python train.py --num_hidden_layers=14 --hidden_size=256 --num_attention_heads=4 --num_key_value_heads=4 --head_dim=128 --intermediate_size=1280 --vocab_size=512 --hidden_act="tanh_gelu" --norm="layernorm" --norm_place="pre" --norm_eps=1e-05 --positions="learned" --qk_norm=false --attn_scale=0.0884 --bias="all" --tie_word_embeddings=true --parallel_block=false --init="trunc" --init_std_qkv=0.0266 --init_std_o=0.00355 --init_std_up=0.0266 --init_std_down=0.00225 --optimizer="muon" --learning_rate=0.00213 --lr_mult_qkv=0.7 --lr_mult_o=3.0 --lr_mult_down=1.5 --beta1=0.93 --lr_head=0.0129 --max_grad_norm=1.0 --warmup_steps=200 --schedule="wsd" --decay_fraction=0.276 --decay_shape="linear" --final_lr_fraction=0.02 --batch_tokens=262144 --max_seq_len=256 --doc_mask=true --train_tokens=1029000000 --max_steps=3926 --dataset="wikipedia_en"
Each number is 128 + 24 x the weight over the matrix's rms, rounded and kept within 0 to 255. Layers, rows and columns count from 0. Numbers have three digits each.

# layer 4 attention output (transposed), 512x256, rms 0.221, rows 206-255, columns 0-127
098075107111152103091086123114144121117113153163121116171117150102132167126115131078100115160119127112141121159151145132124115126133160152127161100120160123135137120131127094103158123172120111164119156132156085092119140155132093151128099134152079136137109163113096144105111154119173094146102113138119075138138149156144159126109120127113114131112108134149126127134155113112164119128150
136138141130096117094111097152092133097143089113148138131111192132158111107147132122074144090116165098144154147137095126169123066163106129107090109088132117170087128126117145168172110131110072123156129142099109122183100089136120118113135134122110114129158095132134107140116146182160142116117119096143147113106121142091139142113148132171123173156174114119157110120116128122088114129120
145140127144110114112130142121131101129122113123122169131112112090113143142112121106142117155144113114124143128123084173111118118116109132123075134121089155126125116132154121160147111101091143117106099131147125171109130144134074182146099085121131157114114115128127130135115113134107138131152121124173138146122130120159136128114116142158149141155129156151134141081145117091104141109084
110136159122139127107127142146143147124163115103133155162120119150122111117101107089129083144161136124111103097119122083111140103140105095114155168091134153091121122130160111146159109146120117096123097151151151125126118133154116116122143114122125139106160145073101147133108154114148119148138136156146166078158144070122128092137105104138126114152140149108096130111139091116121106126120
126151165113128130105134153149133150128142143113128148155114153121141105138132101144117115128144142131121110138106145143079147125135155104116124075119142107146144098157155121168131131108141128145142154142136104138130118176118120111133134113127168099128153139108128122106135094119119123129119161165122088076138159132104110117114113125117141097134133094143146134121168127157133149145081
157102166154167126146116117174082120108144161157111159118138156093127084144111122131133121112149116106131078147099164178155121155124163114120121131118135131131091108121152104169131136140147133128128152115120100117129090159153131088196139093156134133113137127093083125175127149104085154089125124122113108079127141140093127151108115128089121113118144137084096130123132122094143073172154
118114109143116096088104097117113149164146115121105107124125119130114117101134092107119121088107142132173150105123110109184157120140116167178137137169129146153170114124131107126136123105136143123127139114161121138107167077123137095117144126169108136102160121163134126110125091122116148125088116106133124121146088138106117113117157118142156102173125114150129132185139136139137149131176
125106109176129134084131118136119152131150117106098122157146137123106168160152122089125147117149098111157121138109148123120130158143128164102116156128114130102148091162095099143116088137129178157143161140134113137148105123156104147151118126145124116136175099136143111106111124126167115142113099142133085115161137116141127122084108131127134055109172142145121164149172112101092109139112
093111109116106142106119131145146118137105104105133131172109093116148126126143068132108125066152136140093107146136109150145132062136128164076102163088144137135131129153162068141108147144138137131150134113163164133122108134122134148140141129145140110115171141179138101162100149120150146129140171124134132122121166125131091118125100127144119106165173121142127095136127099133112137169143
143134096119135092147128103116129111121116150128127130131158156130147143089165145082148120125118126114121102095122167141105134112127162095161122156135131127121132115150153141111129134136142084139136135149109179135103121127120129130114117174116111119107100121144123146139123076135125148149118139171136124155136126120121121104143150101123170132154132106132120125133173090128118180106123
086120114103146165117154135128154151115166146106150118146129146180145133139113116109137113120132123139116139123122091121148175098136126123111097185145114118119130136111147132129148129156101081109142139105095208151173131157140121151069170165106126175140150129125134124195134102193171133110081159139144113137090133133119132145138129120180110097151155108162110111137119126135108151129124
144112120139119143109131155105126144104157149127093129157103147124159120149122128107134097129105145128110129147120153158110122152106152099134163135131156156145145143122165111157137133146133076118133133140120122145097126177119122120144095133125119144158099114137090120137158092082174166138152116136120111153148129144138101130113146142163101140117126146130106127119150145164126154157144
142158142180133146139105143097130130102085130161110126157148079164139149094094105165094096112103121103120168087168160157129141154120133135124163142085117123108169127130137126144125146089119161141139105160097147109104095139077117136151153106121162145130135124140133091155117149117111170097170119130116157114123092105104091123104091156128123124110127172111137124155142096117081150170120
080099145154106142169111123124099124139124130144153149088100130114088128112142124138136125151146111131125123096134133092115141119098150104105111100102102084126163131097137146134094123115101105136116116166134142150115132157084145185155140125122160153149091132151141133102099158122145122147120147148167147134151137136105102107174164105102140120121148124096115166083151099134118138142087
114100144116164156140139115157080122150153131118135083141126098117107127114127106128112135108119134147117149146145119110109147120133117143131138111135107079104099116114157145149134122140136121164120156140099158147148116110120147134117151157109168152112083142162157146147150110115141138119131131166124113162078121123113133130137115111116147124145166127122119093155130090117140109122170
092080134112128149145113141109163074155129159133121156130105184105113118136133086115150164092175134126119094090129134159149139124115136105119115135165147112175159146107125123113106115130141098179120149136130170161102144141111057111142158161089147132124078084138080145133112147131131111141109154123136129151174149121127127180116088087085141093145121140147113107136110136114087129106159
133136162112085140078145116138126145155121160118129147118111129094112139100101125182149100141147090125145142168137150142129133096150168112154053110131142148120144146132137107118111131123109142143120150125089101109117154169103109111145132153136056118126118119089159101108126134146099181103136135085144116176114148150119124166134132124125121116140114151151098162129118111099099116130096
134169123128106123115133150121107097129112125120169138097157180136144137118125135130168108140118126146113102124140162137128115159122116120130145148162101148117153064122115095073124122102121123049132170117083126129105150155167125105130141133187126141146150130104080168131131111122141144121145107117120137113144126168141134141112127121136153090099083126118091156144107116089110150123124
148158115136133168118119169088135135091084168110103156183149100159167154131070157118178087072144107086144134129117144162122093172111099106127125126102078150113189186170139113110103154107110124104109114151167168098107171165094076098083135134122139122166097113137127106103159122114088149135119164135175130120108106066121090148137116143127112132113165098126121167119097145126144123111146
149124144111102074123120127121148145112142138126099109135131154123150105159133122153099083164113176104133154139105160127144147168179126115122120123116158132162130172108140160101154121123118161115120129141089154126173140127106127109170150130100128143137144106101086147169131106115118135165098132137117169121157101126101142148142110126115112145114116164139184139112193153118124148138088
105104160131135129111143101128142113143148077154118109129106131095108135120159083102149108179161104124128108145119100151138088084131107098108129141118142164140146136093135136144153108142096161111108110138104145088127153097114175136180104126155098121084140137143147133124106084134117147119138127124113146103105114156129128106127173144115179161092088140100096102120083158112093129160105
148158179112159147127132121120089135094091117065107132111129084129131078160102157143122166103152114086132129166162125143120097147121104123111130086112150109144098131117105156147144149141115123131065151139119084082139116167129144136127135127097127158090126114155053121105176112166146176149181143096099163175141126125142119090087132152127145120110174139130140152103139113161131081154131
116133115170128154122120120105166132130150150184126203122129129111144113118130161117178116160132105133106108086139115106133136157099135127163135106134167152104143113131133143072142099133113160093101111095117110119137116112148111128087112134103147156146123111125117151140089111127148128090149104119095102170149155116131112134169084122132144142170119103162106165153126128148067126115134
152128119137087151097104159123135116144106105121128119174092127117126101110121155108170105145133145074119108150126073116161102156064138128135121124162148105130146145122141081155133073127115103085146134122125109091102184134121128133095116131113140142143124120132142147105116169108104136126172096128155069086126148147132107122121127148151125112166174109140129143147084120125117121115114
111155089100114105127156143123171168104115123138127114151132130126160161130172137140159097115105130122117102110127097170113089131150116128121105129093196139146110135192130120131164104160140140127152107080092158137128114140137148111109102126113156096163130143081119111121125104120124134084101122135144118157136169153040149138132124158128131155128129124125138109146119165119134115101163
124110133150126140120102137129122105114153112124113120163108115149137120133135089133101132153093114151097148120154135114116157068143130101145140134143098125125138131161131116120140154151153124155156162192137139128096122131100126110124098096112113126088129180115131118175090114129125156124107148118095143129121124104146132107123135146165193141154119165130131148088177096105140147171117
136145100133177118138174118100172115113150122166151081142167126123167151163077162110127103132130136153132108134110135121107151214134127126109141143140103103103080091124133095091152133096138151089096138091114126166170142126129103081122132101106112117160085117082145137155145111113131107135168184117098096097107076103151130089125092132100151095113144148163137140160133129111141118127187
187175102117155107140117123096121125117119155140146159098153117115136121173105113118115130126125193148093118141107146146104138132139114170143130160139101162117094092141099134103126116159179146124137152120127131115115083153182143092101108091099137135124096088098136110126100126110140132122134103102122130146130144146148151166128124082168135135115137163142111107086162145115104122139141
109113128079169112155095118160139122121095128173113126101151161150128091163099105109143145114113132123170085132107109117103182149114157121166147163150140138145082139108132122140127124170123077126105094108190139134142107120127127108126184122087126169108117143129167160143121126160103122125114162135152112142165150143125166117131155115150129122134140139115132151107168127134139108135128
137112088125129137190142120103116077094158131171117148121119162155146062100103171128128124152103046166109152121167124109131111071132112148194119157127121127142123104113141194100113112118116152153122146149144162111126127099115110119126112151161101096115166141186139123127151140123115131124101110112113142154116084116139145137116098096150125159114132138112140134123105154133104141112129
148124134164115105080098111153121134116127125174115120092107115119154163130125120088157159151159148132125123110077139175142133102098104122108145123113148127124143120137080082116118142145131171155169127073114128135107161105166078154115121153144103099117134135118127123134148126120151117124139123145122126155142120113122103120153105131117136176121125094156107127152124125156112123092093
122081148069107115095131154164136121140117128115157120119130181099116102097155126114174099130108137113161115136112118150104113118128159078084088095141112113147122113181134128145105094135144124138113130141137123127139136144149157173107154157139138113126186125131148127133157092141137126119125102195136105121158156177128138106109122143153175112143090097182151152146134147123122118108116
129099124124084157118123138085138116127115107113118133144108138080124092098113108070121136102119143145111096099121117121107137177135131104142095161163161099161143124148147142148157171137127112134156159134094124143108130133101102115160099139116139120110109099137094135141130107095123187116127124101167104117127119134175090110122133110099139135160093079133092121102131115132119098133101
103120144147113164112072118153086119121108110137156134124117109135086132110175141169102128114162122153093105160124137155138108148218160125101099080125087141137138107143126098150087130143128160154156149111088141142096136105156074123049134142126135082167122147125150130091161106113144139128132127158121181142064096112104128106139082111136152141117126162151103084150138127128124130153152
117073106130134133151156101124081145095091145122129103126162134147125115099106095107146131139125171155119153110097153147139159144138123123102141154117115096137117133151135120108149100165141115170176136147093144126109167140111146081156103101155116097118161097123108098082126123123131135123132140120138075132125096151135174126115144082124160135168111121155114133145130157077139148119123
138142154113097166150148154159154113116097116157138116118130134164154081134116109105147168084091153102111097134129120114106168142129100114152118163117133147135057140133073122110120155120132189160123154120127115152131107127180127098122149156077141118147148119136147143150121105137178081127132121138097168124184119128108173143124139151125117111125118135112117169119142121110119118125098
122142149116086153115152093124158122140109150128094110140106126095117092126149095130143131160133122135123117114145153111124115127131121131139123118143125121091143122121161136127130131164123146100080139122136158116148129150101160173193116139146110134103133107129153104115093117107117153096140129125114120135160162160102099114139168102130121120075110118150096124119127126153139144128118
119194105098168130141078152113131138099121101138136087137100134157116135176129143096135133149133138154101127146113117124118127160145138147093137092116125106129100122127111137130128145151137143121109196111137154128085119156112141130130131156096155125138053131190160123173113085122156096132107122093124144166105171157126137124149126135144123145116150129123128095113148130126083130090094
150102125148151142119111120162131128142164090134152131124148174102152121120102180098128124165119159145140117148111113096110127146105121148154177150123136148181122095143125097062174082130118091123139141137193096123133128135155150161113143154203118129134149148122106123126121099127167140118085141150142118116092121131161174122104145148170157125150124126131100142141153170100133166111136
163133107113114141125118106139116155143109119107141121150155096157153138128098089119131129186098130147119160107160128112115105133129097121094117150110133129117148139114172110142152141064133125090134115085120136128141128127107117123150118161107122171134169113126115091092089165157093131139152141115112168175119102120154118136110109098141147158157134144141155147126103116097119076152123
130154136174177122144108112096110156083113124144130141147109149126111127165162120132101132132144163144107106163135094134175121089127131090136080167118146160118132128126097107119159158166148151128132153140112132163097110128132130116164081164164101095139088135071060136129094086108173112081096140104100138145169119142114136101132139150124142155134110162099104118102089142114140127120156
113090131117112169092144101133168118103140178132131128139084142077103089170132143120119088094113112113135134133163080116139116131135096154129126113077135134151103173147181120124097097144101113128123158119094108160130137141130131131153116143153127138079142100098121122127131160139112155125142097101143127125094113137068101153087141128132126141120125126118161083115114127164180134095153
110149140114137091178129100118122085092113154116117138133089137119126171121108117140108147105161104113141135148149140157131144075102121148178110100126086102136131091121096163172129147149126167155107118110120078105139160141091122150150119100080137115112111147147147146105142171134161130167147130129112158113115107159145150173180142127124087145097144184100133072096173135137114084130082
121134120117151168172132140106135115124136161156133154099140188092183115151124156136109157140079168097163105092150111135112130131105137164101101148102137141101096136122086088174158106131109130088193157183113130137142092118153119122181123115174165134110134155119126093176113151132151119093123118109137102086146143142168090129133164161162075116112111092113080107116162112133126117149102
113131138112088132140110130117121130132091130176108137110116101105140097141109115144139077132105126118133173136163143168118137151110111101128107123119073136152095159124104142112113163116103114097141098118135130107123117131129085139142131163107150138135140135137139105124132114150142128079176119139151138174121104117152161151107150132166109178113143112138132158134114140106162134142098
139158108153102095137134157161093125135117116155138140147120170127115141136125152130100115108148097125162125098094167133124141123158113130143174090151156162080138088136082117157126102149131125115140133134117111134136109094153108102097135111131125132122116163112093158141130142128168149151134118147135105102119152122081139150122126114140122093106111163095094119140140121151134143143092
138117137097146128137152151141138121139137088132107118102096144100120122146146111126101154098169175162085118144136107154118147100104144143133140135124126122116139141173106136119098104163147110126128120124118119156119134129097121153147130127193096110116125062112126192131183097093187156115152102157110101143148141111130120125137156111136154123147127134148113141149170123129126100161130
152116155120139093159139136125170107123101120109148142155132141158109165113143155115145130123147140151145127162124137114089081131177156129103161123143075149127108154116118160161120108122120135133119182158105081094120130110118182119136141118150168098161157111131144140112136113119092137095117103109101113083162175163111121113113137139128133118095129131136161119120104104087101121129134
141154091139149150119111136166140107090116082160127118119104175096132119081126167148118090113148081118147108132116073161112147129103119188121141126136136089115118099119162100127110100086137134137170049080113108148133165098144115147092143139146108144150111153163094153159158099140120119130109180117120144095130079132135112151123104117123130120128111112147133066161100151128096142149116
107120142172145124099127169143118137148124132112168103091177116144089156113127113180123165122145139159119147125131148132130151133112103146087163116147149142118167118128163136170143093135145098137125127110127099224150126120113134142148059087119143129112060113105139136120130151115111133069094099161152120145124146144092099143148094096141117117159189122127098093145143142109075134159129
# layer 4 attention value, 512x256, rms 0.062, rows 207-255, columns 0-127
145112130112125127144155158113154108164131111132106166105143085110087072134121149149132112147136167184135112125202113152108157173105169072122163168151130124108140119103138129080102115156162096119107087160159140160092171126133145123127127119125171157077118127128133122121115125104143124114111130150119117097117125100126129111159089122094114096163122092113133124143136151114122150100172
109107131121109091130149154130110164126137143145147095100149128110141113136151170145127114144168146114111141089144176142131162126106141118133170114110097121124122105156103101098124118131201091140153143134128127075087164148140173077139134140124118136143144103129154152099090168147115115135122134115085100142155102121135112100135117114076112099124140110087121149133108103176114145151166
130107121115160122153126138107092102179106147144084098138133136148143134141132134146142136122101138119113132141146140149132143157089130138159109147154105118157123134137090138121104147087128110130163172086093146135103134136139146155165094113126148141147137151171147148171107113157085127127123088088114114150106110145130115117091123113103107150129088169116163164095077147131096145116144
147090114130136168128120143103115102142099124136134100073141118126107125109128167124112114161132108122144138101133121121145127131148092120158143187104126139119160137128104145158115124129120138078095104106136132108108120082160126137146127158131059091129117149133145117131114158132144097136150104112117129099099153160112126161125136126130143157121152141115084107169093159125161128138129
129177081094112149144124163081134164099157158175140134147124100150118155154139100125104133119108158124166148087134135098089109107144121131148161127124107133173180128127113167130099127101116111125138121135121148147101101176116118167119133144116133118127126166139112144110118149132114080178144136127142136167122118120138157134110158099172130105119101124176132098126090134130117150126110
153147129104154156108154147129141076119124125143123155134133151128153147140161134118120128134151123130130129093126123133095151108104156086062120137157119129113132098107140156098170110165107146099130120103082120109165121118122120109075141120122177107132149122091135081133121138096134109141110159162115150149119184134153168159138086117152127110119137098136146120101103137095138100111139
143140127096115160184134144147135107129097137130142157112131131129139126119123157145137089152124161128119115121129131118090163101109110099156149111115162089158101118155138134111143105106120097107118114145108143128116120118065121107100186155136130141145065141117157150162166142137106105097104153150134119116094112137144123125164128096101137150146093127169118116119089112156115126115153
176148126140128109094123103105095153156110128176119128091198112131119090142101162160122137101109125164136105132113135132072149158126130097117173138146100090130167146115128147119144118150096123128125144118106099099152115126144140138138141111087120132105100154105098183124109130088143125088139088110139142121096128112122183118154177117117138167130154129123128158136127125124139122098129
144115130175107112134173154146122104124169100081106139127117116138089089122110116174110141109140130163108112124143093137112160131127137155107124112116105129133132148131108130087129119122163142105141126134134123124113126114094157168145133135144150133134133157140142092133121126140187152107125123098133104123158100124140128107119102126112107155108089106127106124120095109132137102163122
174144143134135105099147169131112162130124133131099143116146125126138088139164127126093116123117157104113115182096169142117114189125136091140125128153163104157115130109153144107096123132132154119110127144135077092128140095126162119171167118147102114100129088133096106131103140134147140110186075093095128130118093125127126149130115129140130166102111127066132126124142144128163129081127
128161123121139151114109105119135113137113129113187129065144107127153114115123151160139130142123149091100107103109156127171117117127103128109093143086123121153118153136102130154156132123133117121149115110135137130115087125120099137135118111131128123091171151157127112084108137148126129116112131123137128132107126130083153108133139153105151131152108115123094118103149120122118120153102
092135142128088118102109124132115133127170142141150134100137141130127108129109150127127164106128148159085143146121118124116140106163145142107131124145142130145106093157079107119130133144127076073156135088138162150128137130154129132124126143121105153120117134117107157122134113141113087171116094116153141143146154127176162112152153146098139116159144113134161132090098111098161108103117
134129106186100114095050140152138154073129117088140100139140133140136110154105113139109171140135133146114119124118120190136121155150104109162140114134167124083140147166108122127144139149152165154115128107095128131104157115112123111163107148093098125162106170098145138150156139170100159112148117112110125109115111138137117096123117140115135135139118130155095093152125137119117108121137
148154105150102133153109147133141160107115115154104183162131145142133132143130092154139111123155140139161154164144116139128082130133128131112101119163134183126177137117119124135119132130140142122167115119147072112089097128123122123120150160162062119109136112108115093127128172148105136143162116109107092091134113133142143151129168120138102104090100109117124130116117144125171150086134
166111079114128136075099132138088129110136083121146114094147079130145103131147176119167123137141123107104139154143164070133116127131115126130110123107140081086166112156112137156162123122134155089118110097119113093150137110120158142109106085202118159100138163114124116133173176126130168132155135147133116123099142149088127124166152159152110167119149135129105113149140101136140121135134
169128137152102126113118148125130091104141108125133122119141122132126128171136139099075146114170140124096090118108150142165151096115118107102153119118141110122126130113122184117113111153119137136131108135173169121105141111135107150141113098118147140164095182140120099145083133121118140155131132146170141122137135138122104122135115110113144125159159105089128153149117101137141156121138
118107133086133093135128158110109132149142142107113088136113088150094125133140141077106134112123111064133135072067142094125155117116134117118099131121130104110102165129117124157133139155123125163126098147143132140157105133135133149117095113125136126104143101120132107105095153142122108149119120091113143171133136096169138156120142127151131132115187150134130135131116117159148113124120
094106139154142126116094138129126120178163120108151113116128164137125175151173094134107111148127120176078119102153138127085175110136143090137153119099180102122131076122113143111140143139117144093126117123106139119165108117140126144171122123142110126124157146164139151149121091106117122147130106148162104171154118165071102147148132139091196132106130150121139149147151111121117121163119
113123117145149126114128092128138155125120134141137125094111119137136129109123129143164146153117143130095105092108108116127144090108143166134124118151132131117154115106106112161065166122128083141116132104152144113075134118141153129123114136143156153144161126123134140126105129157132115135140110129169110115182156111144112120131114119147176150116119147145127148104085130160096144147148
107178066111152153101138159148142155130080145134123143142127134144112094151094150111106188116109166138125125102116142163093138128106139149133127119154126123091126125142104118111154144131198142124147162130123088165138103119152111106098151133112177093180117113112121116146114141174127155110144154134121178148118119159123169122118105112117117105156133104147109150146146090124102148116104
093088149136149096141104125128174145157161158171147109145118116147168174123119112152139097198111126132096113136164117098096141156123117108137152126083116187138099123106116172130123147081125105109198119121147146165084138126152105107141124089124131139109122122133213147145112151114083111149120156146156090117102118149112092148134158120141130111141103116147132133118085113109122124171162
114120145080140106145096151118110099120126117076135096132146127140135146119147114113137158136143177096126118145115144130139152121115135175140123171133112131097131135136113081142132125115134085120162130130131157109120167146111145120149137107130095132163103111107086163146142164128117144160115139104119145111092126140130131128101147157177103121120114134103140140122128114114119091139124
062134156177135130160165090075109150151115119148152149056135121147150147148138164144114153130122150161114084132158166146153133142151114116124123126087120164078160126122125121099178162101122161117085119138149146131120091121105123157121125125121123138105156132119110161153152108102097142157077147171105137140146113113117131157106095104113113184151111153110144130074169137142113128158135
117136121134126141140172118154131095117137130094156131083169123112112074135083127081124145123151138098117125131150155090153129107106100167100167127129089131089163113094084151103148159146124084135118165148168127078160084124135112125141176127134114131134133120134141125126148094138149134153133139108154112098138100112141122118138140136127139111169123153145109118135153156129130136147064
148129134121123122143116133167105111169129142149147105125137133110098126122091141154161149106149109122095146149096126097128160164123112161115153087146136124148111129158116148100085133103120127109119124116132084146125159122171153142168134084121133106131125123115152131140115136157157113111166094111105127137140149117140148132097123117091081109132122098090141122117127137122095157121140
109133126086081111122153151121109147154153166122073145141116142139147146122172121120142142135125078080115164105088144143150139087120121157133070159133134124101160140129136117124096166120127102147149120151122121138139159149157116157111158188169143105130137112142107112104133143147107081123111101094131140143153181108134100166148142123151113153105133109101126132166135144144098160136086
117076153114159110128132119131123074160154150102144095112121106113135107098134156117092125098176125091122147132149109125132132099093145100139142144118160118150089126167136133077091117122083095134131103132157164086091158163123141176157125120170120179151137104132109107119140152103104112132107159108120120140172060101132125115122133137088110109134130121119142129135087104163161142116083
136145093127115091113150118099088127106148147121143155106101114126144143126168102149127137126155105114123147152128112140131122151148125172103136135130098160153136120115140151144128162074110160115110141110128105116129149142147167124106120162164133104145166132117115115114107160131142127118155122090091106123111110120137095133130113117133142137109113125138132109130107130168134139121145
137130144115130126116092142148128159140130126111109086176100130095109146113150101130103157116144190146163177141137132146110164161145148126119126093135134105116106124103154121132097111121107142111149139120140137111125143134119117147147112113123193102123137111119124115134097072177165144108151155140119199114137161146143147130101160170167130118135120096101129097147166124126167073092107
098157084112173156130157138135154138169121112077111114142139141167099104105129142100110110106093117142140101136126119150095141104109126157157121124120141087094122121169180150117133099133159050143130125165129156124129136156098134093161121113146184122111106110126113119123147090114122151136124153160115128079146152120158160107080127167143123120136104139124113142122149162104126128159112
152128120161175129152187140130131130122107133116147131101130097130135116170137168157144105131150160100144107093148143110137130106124081126161113130136147169096156156081140156148156125139120176130120111119108134100138111110084119112095103109128068146139083128109133150123080129131159109135134150108110146092118115149114100140154131103137114153108129108099090097142122148158116121132157
115169099176110089134096112111098146126148123144145091116109141167158086121133155139120132095138118112127128145190152143119155128138146107108174120116089155156156111112126129130151087139160125088105094126102120114138152140128133127129129120137099117105139154164137138150124178155148118154133159159121112128132153104154138114115112184133144187119151123104103108116111143112149112160127
151120155096130145136114112146177096148164129114086108145139123130127107135132150149169152088128136125171153097104141145113113098097089137126158198147130098091107137120126165115180101115133086102146140163103120139126130130122132114158108134167121138129135154126117107115125124165124150124115133149122101127145166152129118133090162123103096108123156078113122149146121102110127153087083
157170135098147116074109170129140096191126122128152121124141152104113104172093134098093130108151140119167101115139087126105108122145119085128117096144118131112179127117127161163112122112142111090097122124122119089122087112123103134117122173139131121151109154099092119134105142121133146110119120139101158151129167144128130142163111158132143121141146122126109100090119136190170149146108
127147074083131107133145104111092129114133129095103132122126122134129197112117141145145104159126088161129155140115145111130129108097142164114162131144132092101133087142129132115098165109132099086147120161167140121170167127075113098111111118155106138129150102096122121107157149109100121117121127104159108130102091104156121153126156122110134131148154133136139111106110155157104080095179
140164105148137094084084142144155137132112108120160136108170141149138138133112157128103133126128135101105091121108089158106143122138134126117140147103108155128112143123081125168131136120134136129129115106138106111126130098108108099105131115085133119165138162142117123102131150159159153133110113106144129143087121118155131101163123114127139139144163139125108161145139151084101112147121
109091079106130108139126109136092148137154127126124160144136119107166120130117148126117107142134120109148117121068101148128145121109119134127162137142125148118129126123123094139157119109125074124165098187158113120130130107124145145154132135119122130149189075095129138082134138095118176141172105097109163074135073133151158150132140135114104094141148117115106112156102132129175163121120
136128143064148134122137130086104091103072143120126118131101094133103128121172087120146096116156103107159184112096131163141150098135153138127058143109078139103129175138157131155111123149146134083160104138131138129149117126139128117154128112092177123134131098081133117161063123147121123138140128127101152132127120145143120151165091108090112143111094130123120101144109145194156132121125
123098133116104102110143147114106130134128093125115129120092151137109137116119171126123142113150117098139100148114114153132138102119166137129119115166121105098118114139105102118106107136144123161117128134160105119107145115144148131116106118106133116144108147090151151155111115094082131111092105119187122122121119112126126142165126157146125103136130165120149126113128109139101180115153
144117089066112168126124096129147136122115136125095118163155091154117111128101115079169174110131103121145143091101152124110149140108140136111161132100123112131139124121088164135148136088134073102173134133119103103142163166116139094137153096096138160122167120154117073158148135148107151163130097116178120146102116094150119144134149114137111117155122097173109145129136153161084134150118
148139146126141131113089145112135145118110114142120137127176092134164137149120123153156135161148159144139119133149185133130095146130160100100109113141079160146144125115117172078132147155107144116136081134125121131146117121135133140109160098083148122165103122092099097128135142127117159135118153130126118135172118158091162123151142131128086114139135133112118122127149152069152131098101
141125118141119117125119158188131147129108078142166146116141124116129117124125131113151131156127118159069123135133086147170080138174077091109185126119132160109111157107143122112133121090168158091084172144144156161087131107122138123136120133160137113176135123158148136116163119115125195131135135107133136092149165151155135072071140114130113098151148120167120158096072101127114151108143
160184097137093152097130117099115151141119143120110145131094068131130126117124084133118154118157134118132153126103165121170147185167124136150143136163124130167077118108170171090141131147102093159132093154132113121140151137100121131079181137101103115093145049114108149106128167161153076161142093125110122165118072108119141137160127106117167128126136167115129137143140124075156119119136
095116150161143120142132109112154105152154120098148114132087120132108133116143139148102161112165126140119148122127126149125161118141162127078146159117160127120143096128187123130135121126136165148120116122175134092104166132117121101121096101120120122144110107145123152124109149135117096144147093100111129126152131122111109144149117156082133068130114149125120143134123141156158128087143
121097184085123191125122110149169114121113168135147150137101101174126120109124124145136108145112120134105132112137100098160118131121117123134127161144127127150151157125150100094127130120143096111104133120089132144138122138140135150118138149196146061107165114106137092110149134125118116132146124143133093145128158132111123148149132106137148112114142114166106150158117149100135120128171
114159120151132139083093104129126136069081175126176069129164096146094117102120115093144113117113108112158077130102148113112094133154106127102100138125119125145108147121154172121164113131152106117105105121089083123140134181130128131142154136141176152122104159117127062172099131140094143139095152149138117102126143149105162139170138123142171173138127105149107150147134126167129136171117
113102098114171131122138126140120151125141160148125072138133102108125123142162097113139118160151129138103129105100109106145137103060110106133082094110120142115100116113117122122190115150123140146133112132105136145155166148176081114102106151138112164146105117097160131125148127128183162173126155158134182153124090133149136144121110102128153131143153114113080116149136149120143100090132
102112140126137133144149134114115162127160159112101124098154127134090094147155146101112150104143157125125140124114136076144144113152127081129118106148123132092187120111138100120141103122153160121075134138115124089169105175140120153132137133113099140106149124128123129111135130180139120135145127110107105134178202142090137129150104140148100117085176053086109100177149156115135119138127
149141146109111132134124136137127126108112144132109143144118141128144079130148121091137084090166171113105099163114128126158105137132087114154100130113130121124131099162067122121137136113145142106100109147086143098094156153111135140134167164186087140132113148123133106107168146150144158161125163132138121087110166118117150074113126129133154117141082102152174136107134136110165083079133
# layer 4 attention query, 512x256, rms 0.0834, rows 256-260, columns 0-127
134134142125149125156118158093149103105155108112124111171177152122076110151143132133111148097123122137109174125124121098140146146132109128140130132104082118134154185130127157173175129092130101154116078138119145144090119118133125118143125163124141126109155159175124160138124100090147085150115140139096137105136087133137109096142120133130109118128152120068114125101129161106175116126126
146113161139084090153153147155174107148123111119122111110085138113127118109110155140120136150163134135134139117147129125114132113153110151137142108133152131151149159131103140136095133148153101147142121116167097152113127085162140130168132126078122108077111098132129109120164136162130198119131139161120101104152161138128162136100109123152119126129150077163162130120101129115146083159104
115150106117076124143118134145118138122124107125110111168108113136145111143106103101144195116073106150097182152132132179147170108134157095190126146067148102143109085119122100156177130156099120128146111140112140136125149069068119185165142104140137117098107102106155154106182079105157153183108109145133130143083107096186102105158125084153132131125169130146137157144130133104100127117114
133118151125145145099106165154149113101085115146147117106121161148124154123121129146118128145100123118176113136155117126140128143161115127168145121176143120066143113136132113103157149131125153144122173146113097118115142131184097133113126102120114126110145137133113117089099095132122113127086106159158146067140147120146159104092092120135117137156081108117131115177087112159168138096146
102109128173092120105167095149168115181133178135164181117161114094098105120087137126110173117142089155102150124144101131065161080134115088160124141122144177097116142144152121170139171192128115174130185135155119108116164165155130181142138131124099108164113120137152126115134115109119127117108127151119128115120156106135141123128119106109142128091109160097126074133133142133184147123094
# layer 4 attention key, 512x256, rms 0.081, rows 256-260, columns 0-127
141147171173142160085130134155137113096136136155095142113111137149099120090136125149162118096125148125175090156171118139122135144141139103154098074095142140110136098089126136144117159093158149101131084171097094114155123158139184088131116116122101128095111072106116088149149122137109136143142124164119123096121092134104125137119167118120126099134177118114114130136132124129085141131132
087164136113113138107119080097114135119128132154080141096127091098137105122141148137122131135148109122100115139136101140127127101126074127138146114157097101166128098128080130123124172098122144103124119107127117123113098119129127131122161121149116152163085117123113111092075148196109097119158130144128131130111103149121130095087145118149156130152120181136116129169112128151117106165106
148108133138122149113149102131133108117106128122080136069178104100128097116140137102133131062142144158149115162084124125103125106126159158122101137128080154125139091162141136101095135106118139151175171163121145131113125096171108123115090152144109128135097102158115127166082166136112154103146184133133138145089164130115144180123150139093100140117131083124094138120129096135149117157144
132104147125147139147114131113129098171093109145124127120105132120118136120139123130079138138176079171094125132146091123160170158135134114140090142145126095142137112143095124136143152102119081141102118135139129145109140126154111139127105158132156156147093160135110154133139119125143122152094095100115112103107136086126071103142152151139132132123153093111096124132145116081149144137166
146167154123097127118074115101101094132122135124145102169117153137174117131120115088141123150101106132140109121127145153137136116160100095159091153140122120161101122134117092116098139132109133117117152092183144129154137145125164138128108142115191130121135126114151139128124176173115099086143158113112151130084127104133120103106080106123123122081141105151141093154124070120145148161125